{
  "head_dim": 32,
  "vocab_size": 2048,
  "hidden_act": "gelu",
  "qk_norm": false,
  "init": "normal",
  "init_std_qkv": 0.0261,
  "init_std_o": 0.00614,
  "init_std_up": 0.0261,
  "optimizer": "muon_variant",
  "warmup_steps": 200,
  "max_seq_len": 512
}
Each number is 128 + 24 x the weight over its row's rms, rounded and kept within 0 to 255. Layers, rows and columns count from 0. The size above them is the row's rms in percent of the matrix's.

# layer 4 attention query, 256x256, rms 0.0661, rows 42-63, columns 64-127
size [107 108 108 118 103 105  97 104 104 112 109 102  94 105 104 100 111  98 107 102 105 107]
[[143  88 132 120 149 148 162 157 127 139  81 172 104 153 103 166  99 137 150 138 150 162 113 137 151 106 143 110 151 178 123 157 125 119  99 137 111  93  98 136 112 135 111 141 115 174 117 144 135  74 128 115 105 105 141 182  92 116 140 139 126 113 113 148]
 [102 118 150 126 105 106 127 164 159 127 146 103 155  91 140 137 118 119 122 126 127 126 113 130 136  99 132  98  92 100 155 112 154 197  95 126 168 148 116 122 136 154 143  78 145 120 128  97 156  92 121 152 104 115  86 116 147 140 137 152 108 170 124 147]
 [163 118  90 167 113 160 137 120 106 164 110 143 126 145 126 134 127 127 110 157 173 168  82 153 115 156 109 133 112 152 152 119  85 150 133 131 161 148 130 131 107 211 118 168  74 124 132 116 119 123 107 123 176 103 155 113 138 155 134 128 169 103  88 136]
 [130 118 153 128 133 140 128 162 148 114 133 156  69 160 161 127 117 134 135 117 128  81 121 166 154 117 152 129 134 120 102 120 100 136 122 178 119 101 151  67 190 138 130 104 134 114 100 108 120 120 169 110 113 150 107 162 148 103  87 139 155 138 121 133]
 [ 70 106 129 123 116 106 135 155 167 144 195 113 109 155 108 101  64 148 130  77  96 153 139 135 102 128  70 157 156 118  85 126 105 136 129 164 177 128 176 157 144 147 138 130 136 141 139 135  85 120 120 139 123  83 105 116 137 149  83 110 137 122 157 123]
 [ 90 150 114 126 151 141 102 152 120 160 141 117 144  92  81 110 146 137 179 151 124  77  88 131 115 148 142 111 116 173 147 139 136 120 154 127 122 140 157 147 153 188  93 171 197 126 109 115 125 133 126 127  87 135 148 114 133 153 132 141 151 129 129 140]
 [ 83  80 152 139 148 135 120 124  93 114 158 106 143 144 105 132 116 137 113 139 129 128 109 143 120 133 100 115 144  94 146 168 177 128 132 115  96 103 139 149 110 135 127 160 150 134 126 139 146 171 113 156 145 148 125 120 117 137  87 164 130 115 130 139]
 [125 144 145 153 121 180 128 153  88 147 151 112 105 114  80 116 139 151 125 126 134 141 111 143 128 142 119 129 150 167 152 144 112 159 149 151 103 121 118 117 165  95 143 120 119 116 126 129 150 116 114 132 117 125 171 151 123 144 157 153 140 129  79 111]
 [131 138 139 159  98 133 154 113 185 152 158 147 116  66 164  89 123 135 170 125 148 126  87  97 125 104 100 122 118 143  87  99 159 123 143 109 135  97 101  99 128 111 117 136  93 154  94 136 130 138 125  78 119 142 182 109  99 101 129 158 136  86 136 120]
 [128 153 114 164 111 125 136 114 138 134 100 185 147 133 106 105 148 147 132 111  83 110 137 140 200 108 121 119 145 100 105 118 127 117 126 137 130 132 109 152 109 103 119 128 128 136 176 123 146  96 108 102  94 123 131 116  95 114  97 106 104  89 111 137]
 [198 148 116 163 125 133 125 178 189 131 128 130 122 122 119 101  86 120 134  93 101  99 115 155  95 101 111 149 130 113 160 136  72 167 131 115 178 123 154 129  91 131 107 134 113 122 130 125 136 144 111 123 148 107 141 141 116 164 155 102 141 161  91 107]
 [130 154 118  76 118 134 134 133 113 111 134 141 112 135 103 150 115 178 112 150 140  97 124 143 148 186 140 147 151 141 139 137 125 143  98 111 148 104  86  91 155 154 134 115 148 109 106 152 177 160 142 167 153 150 156 123 118 129 105 133 108 113 116 136]
 [106 116 147 129 143  97 116 172 133 138 153 105  81 130 104 116 136 148 153 133 135 111 152 132  98 126 158 115 116 118 155 157  76 163 148 135 118 180  82 111 143 136 123 126 150 139 149 136 113 113 136  83 134 146 116  93 122 152 131 160 117 127 110 117]
 [131  91 122 140 125 119 129  80 104 114 193 114 128 130 141  93 148 142 125 135 102  92 132 112 135 152 113  86 152 172 175 121 123 165  85 101  91 158 128 130 102  98 122 133 135 100 124  96 137 124  90 132 132 175 115 131 134 129 140 131 166 114 176 136]
 [109 134 137 162 135 127 110 106 115 145 109 146  97 114 112 143 178 121 154 111  46 130 120 132 154 129 125 128 155 134 126  99  88 142 102 168 152 115 152 125  97 113 161 144  90 127 143 107 138 168  96 126 110 100 134 126 118 108 138 138 110 119 171 127]
 [ 95 147 140 128 115 131 145  98 111 101 146 124 128  94 146 116 157 107 107 148 174 114 153 142 145  85  87  95  91 125 131 141 120 122 153 155 131 109 118 163 172 139 168 128 129 116 141 149  91 126 147 121 133  60  95 146 117 123 122 103 166 161 132 126]
 [119 132 110 135 149  88 156 158 151 135 155  71 121 136 137  95 126 111 139 134 126 142 121 156 110 110 112 151 127 113 149 173 135 103 133 124 121 134 124 113 155  99 159  84 120  93 110 108 154 155 103  93 148 169 160 115 116 111 130 118 126 144 127 170]
 [128 106 142 124  91 121 117 149 102 149 141 105  79 140 110 141 112  91 157 107  98  84 111 102 132 151 142 138 121 171 151 147 115 125 117 110 161 139 160 148 102 163 101 148 131 123  76 148 123 156 161 130  90 131 153 160 100 103 147  85 126 125 154 127]
 [136 118 139 121 116 121 126 134  52 102 158 124 135 132 132 140 138 150 141 112 123 127 137  73 118 122 132 137 123 106 123 112 101 119 128 139 136  88 160 117 166 156 136 136 140 102 150 138 140 172 128 117 100 142 126 138 118 169 134 126 143 180  67 148]
 [119  94 114 138 126 162 139 137 114 102 148 123 128 104 141 147 104 150 121 144 110 124 134 134 148 171  80 123 121 107 132 112 120 159 180 200 143 122 104 114 106 139 125  69 142 148 145 163 128 133 148 147 115  99 138 118 136 146 163 126 119 157 117 153]
 [145 131 160 143 111  76 150 137 154 110 149 161 138 125 133 161 171 151 174 139 120 115 102 139  97 129 172  96 114 147 115 149  91 110 129 170 164 135 138 117 136 148 123 111 118 181 177  68 142 115 121 130  99 134 123 103 132  86 202 141 161 133 129 158]
 [182 109 120 145 129 140 150 139 131 130 136 130 104 122 112  98 126 121 140 128 133 117 110 121 121 143 116 116 111 121  65 160 102 136 159  90 110 110  85 142 121 111  78 129 166 130 123 157 126 110 116  96 154 113 145 116  89 149 137 148 131  69 167 183]]
# layer 4 attention key, 256x256, rms 0.0648, rows 42-63, columns 64-127
size [105 104 109 118 104 113  99 100 106 113 110 110  98 105 108 103 108 101 104 110 106 103]
[[124 130 139  71 133 142 107 139 149 142 155 117 114 128 154 134  92 145 161 162 169 149 145 132 143 109 167 135 132 106 163 140 108 143 123 118 149 120 110 129 149 139 115 141 117 153 116 159 145 104 125 132 119 124 121 116 174  94 134 104 123 121 136 119]
 [129 112 152 148 129  93  98 129 112 165 108 126 126 133 133 147 132 118 135 107 113 175 179 150 152 138  94 163 113 106 122 115 145 100 132 109 104 132 124 148 130 210 126 106 134 157 103 102 108 150  69 150 110 134 115 166 138 184 160 131 110 164 156 155]
 [154 120 121 133 130 143 139 108 119 138 143 126 118 146 146  77 155 147 115 136 147 192  55 142 151 151 166 102  96 129 171  78 138 145 174 168 136 115  89 163 108 117 162 108 142 151  96 161 132 160 131 162 140 122 103 143 142 142 167 147 123 133 107 177]
 [135 141 162  65 106 164 121 140 175 144 109 125 129 131 110 124 119  87 135 163  93 132 130 131 129 169 151 120  57 120 115 113 122 121 140 173 100 137 127 108 172 133 152 147  91 147 103 160  85 125 190 134  96 119 118 133 150  72 123 145 167  85 123 108]
 [ 54 125 153 154 153 128 109 153 143 120 128 135 128 160 132 117 108 139 129  99  62 149 150 103 110 131 144 105 180 139 136 142 128 163 102 127 107 130  96 109  89 138 145 148 107 149 119 157 147 107 126  91 131 132 111 130 179 120 137 101 144 122 116 122]
 [110 116 128 120 115 136 131 105 111 126 131 140 110 143 153 116 155 124 158  90 153 135  92 117 108 125 182 131 159 113 114  99 127  87 124 122 134 162 122 117 153 117 119 140 197 104 109 101 128 134 142 167 148 105  96 156 153 103 121 135 107 151  22 134]
 [107 136 114 154 160 138  96 141 150 105 107  84 113 142 125  69 139  91 153 130 169 128 122 126 106 137 118 137 140 146 134  62 167 101 136 133 127 134 169 114 157 109  84 194 118 129 163 120 119 142 122 176 100 139 112 124 140 134 109  66 140  91 116 150]
 [150 104 113 144 145  81 130 141 108 129 121 129 192 136 140 116 133 134 168 104  45 120 133 150 125 143 165 139  97  99 125 145 112 124 127 132 109 152 156 156 164 117 139 145  99 128 108 167 131 164 145 141  94 115 123 104 152 121 154 154 126  91 109 143]
 [155 123 136 106 128 132 174 128 150 104 114 127 139 136 118 120 186 121 129 142 102 138 116  92 163  99 135  71 116 148 173  68 157 144 116  97 112 122 118 126 133 112 162 126 107 172 158 148 138  96 103 114  61 133 123 132 147  79  74 134  92 107  85 103]
 [128 145  94 157 125 154  94 106 175 146  79 145 107 142  89 102 161 121 152 102 114 138 122 130 138 148 123 141 160 156 169 102 104 147 111 112 133 120 116 131 122  82 129  79 121 112 145 102 150  94 118 100 135 131 111 135 170 133 162 131 150 140 164 117]
 [109 121 125  95 145 134  86 147 142 119 119  98 124 131 146 106 143 103 141 117 127 139  84 114 154  90  98 143 100 117 129 125 104 146 113 175 207 100 143 143 166 134 138 123 102 150 108 110 115 144 142 154 200 103  94 138 143 130  99 132 134 135  98 139]
 [133 127 105 123 153 147 152 121 152 116 134 153  87  95 151 144 153 141 155 154 144 112  99 105 101 104 134 102 126  98 125 136 167 119  89 175 123 112 113 103 102 151 134 128 147 111 112 141 109 127 181 198 139 120 121 121 147 122 124 116 127 113 123 109]
 [102  82 105 122 130 145 144 159 154 147 145 122 125 122  75 135 149 100 150 109 129 162 180 130 119  81  87 104 112 144 151 173  91 106 181 113 100 134 149 147 154  97 129  77 139  95 126 163 155 138 143 144 158 113 119 124 119 118 129 106 101 124 137  92]
 [133  80 111 122 109 131 154 135  99 101 102 147 120 170 100 129 117 105 172 155  92 133 133 129  93 156 126 100 118 130 163 106 137 141 102 100 149 143 122 150 128 118  99 132 151 104 149  82 129 102 121 152 141 125 131 152 108 120 140 123 105 133 145 155]
 [133 140  72 115 159 144  87 107 115 109 109 126 160 149 115 129 154 136 123 151  89 117 175 108  82 122 145  91 146  91 139  72 129 138 123  92 117 144 128 121 133 126 115  89  95 107 158 119 109 141 113 117 188 128 150 128 144  89 145 109  90 123 139 110]
 [133 118 112 131 128 152 161 142 167  96 167 127 141 115 153  93 131  94 150 115 137 109 120 134 115 152  93 134 106 125  99 145 136 150 115 149 162 145 166 136 123 137 108 113 150 158 165 131 128 161 134 144 138  82 160 166 130 136 138 121 108 113 138 120]
 [141 149 106 149 121 129 130 143 121 135 107 129 117 142 126 122 161 137 174 122 123 151 130 124 137 162 162 137 105 123 153 171 120 116 144 132  68 130 117 112 156 121 141 136  87 133 136 131 125 116 152 128 150 126 147  84 121 102  83 139 143 129 108 119]
 [145 118 137 111 118 131 151 164 125 141 134 132  79 133 128 120 134 124 126 121 118  73 143 130 133 149 100 131 128  93 129 120 119 114 157  73 115 134  93 163 127 155 151 148 160 105 150 111 141 170 144 126  93  95 126 175 109 105 118 111 157 115 129 113]
 [167 126 183  93 148 106 140 116 117 128 136  78 115 172 102 126 159 137 139 116 148 156 118  97 112  97 157 100 138 102 130 195  93 136 111  86 171 127 159 130 131 155 116 137 137 122 116 145 168 128 131 121 126 118 120 120 111 135 134 146 129 148 141 108]
 [ 86 118 115 108 114 116 158 113 118 143 134 143 148 126 102 126 138 114 151 128  81 112  86  75 119 138 153 144 145 145 139 158 149 157 129 159 185 111 145 146 125 159 104 137 135 161 153 159  97 143 157 123 112 125 142 132 150 101 135 140 151 143 140 183]
 [156  99 191 156 156 142 139 153 140  88 115 151 153 142  86 114 101  68 129 137 152 127 146 154 129 146 185  83 106  94  95 124  87 104  93  97 153 142 148 168 120 103 153 124 119 122 104  95  83 140 133  92 122 159 124 127 143 143 143 139  99 165 124 124]
 [149 137 175 144 112 158 133 118 102 154 149 105 105  71 110 115 129 111 125 132 133 128 104  89 151 117 135 109 123 159 157 129 129 158 123 132  70 151 130 158 115  69 100 113 167 112 110 141 147 110 146 111 127 126 141 151 117 174 133 120 126 148 142 125]]
# layer 4 attention value, 256x256, rms 0.0624, rows 32-34, columns 64-127
size [102 100  95]
[[137 100  85 129 144 109 100  88 158 133 160  95 120 169 107 153  95 131 136 119 108 125 129 146 126 117 127 139 143 172 101 155 119 127 105 121 103 120 135 125 114 169  87 123 143 117 112 127  73 139 141 140  69 154 167 105 132 115 170 155 127 165 134 124]
 [144 140 136 107 117 127 149  98 118 122 105  95 122 155 124 103 124 120 127 128 170 115  97 117 160  84 144 118 164 118 134 157 115 116 140 115 117 112 171 129 131 122  78 177 143 126 150 125 111  98  82 115 143 136 102 147 136  66 120 131 113  78 115 148]
 [137 136 171 108 126 166 106 148 115 106 148 131 116 136 154 124 160  94 113 155 126  94 117  85 109 108 108 197 125 111  95 127 145 107 109 148 109 126 153 139 118 158  97 148 127 135 121 114  79  99 127 109 101 113 134 124 153  82 107 176 145  47 116 129]]
# layer 4 attention output (transposed), 256x256, rms 0.0547, rows 32-33, columns 64-127
size [ 97  97]
[[ 82 131 152 168 140 147 160 121 115  72 111 111 153 101 136 138 136 123 131 147  84  84 126 132 164 168 159  85 110 115 135 136 146 136 181 120 116 130 156 118 174 106 137 109 104 142 124 126 111 106 148 116 138 109 120 148 128 144  94 111 128  93  83 140]
 [158 138 122 100 204 124 120 119 118 104 113 104 140 120 105 116 143 124 143 142  98 130 146  51 135  88  94 123 125 156 106 168 142 150 124  81 102 169 117 123 136 112 140 129 149 142 131 147 113 141 107 123 119 147 125 107 108 145 133 131 108 168 136 106]]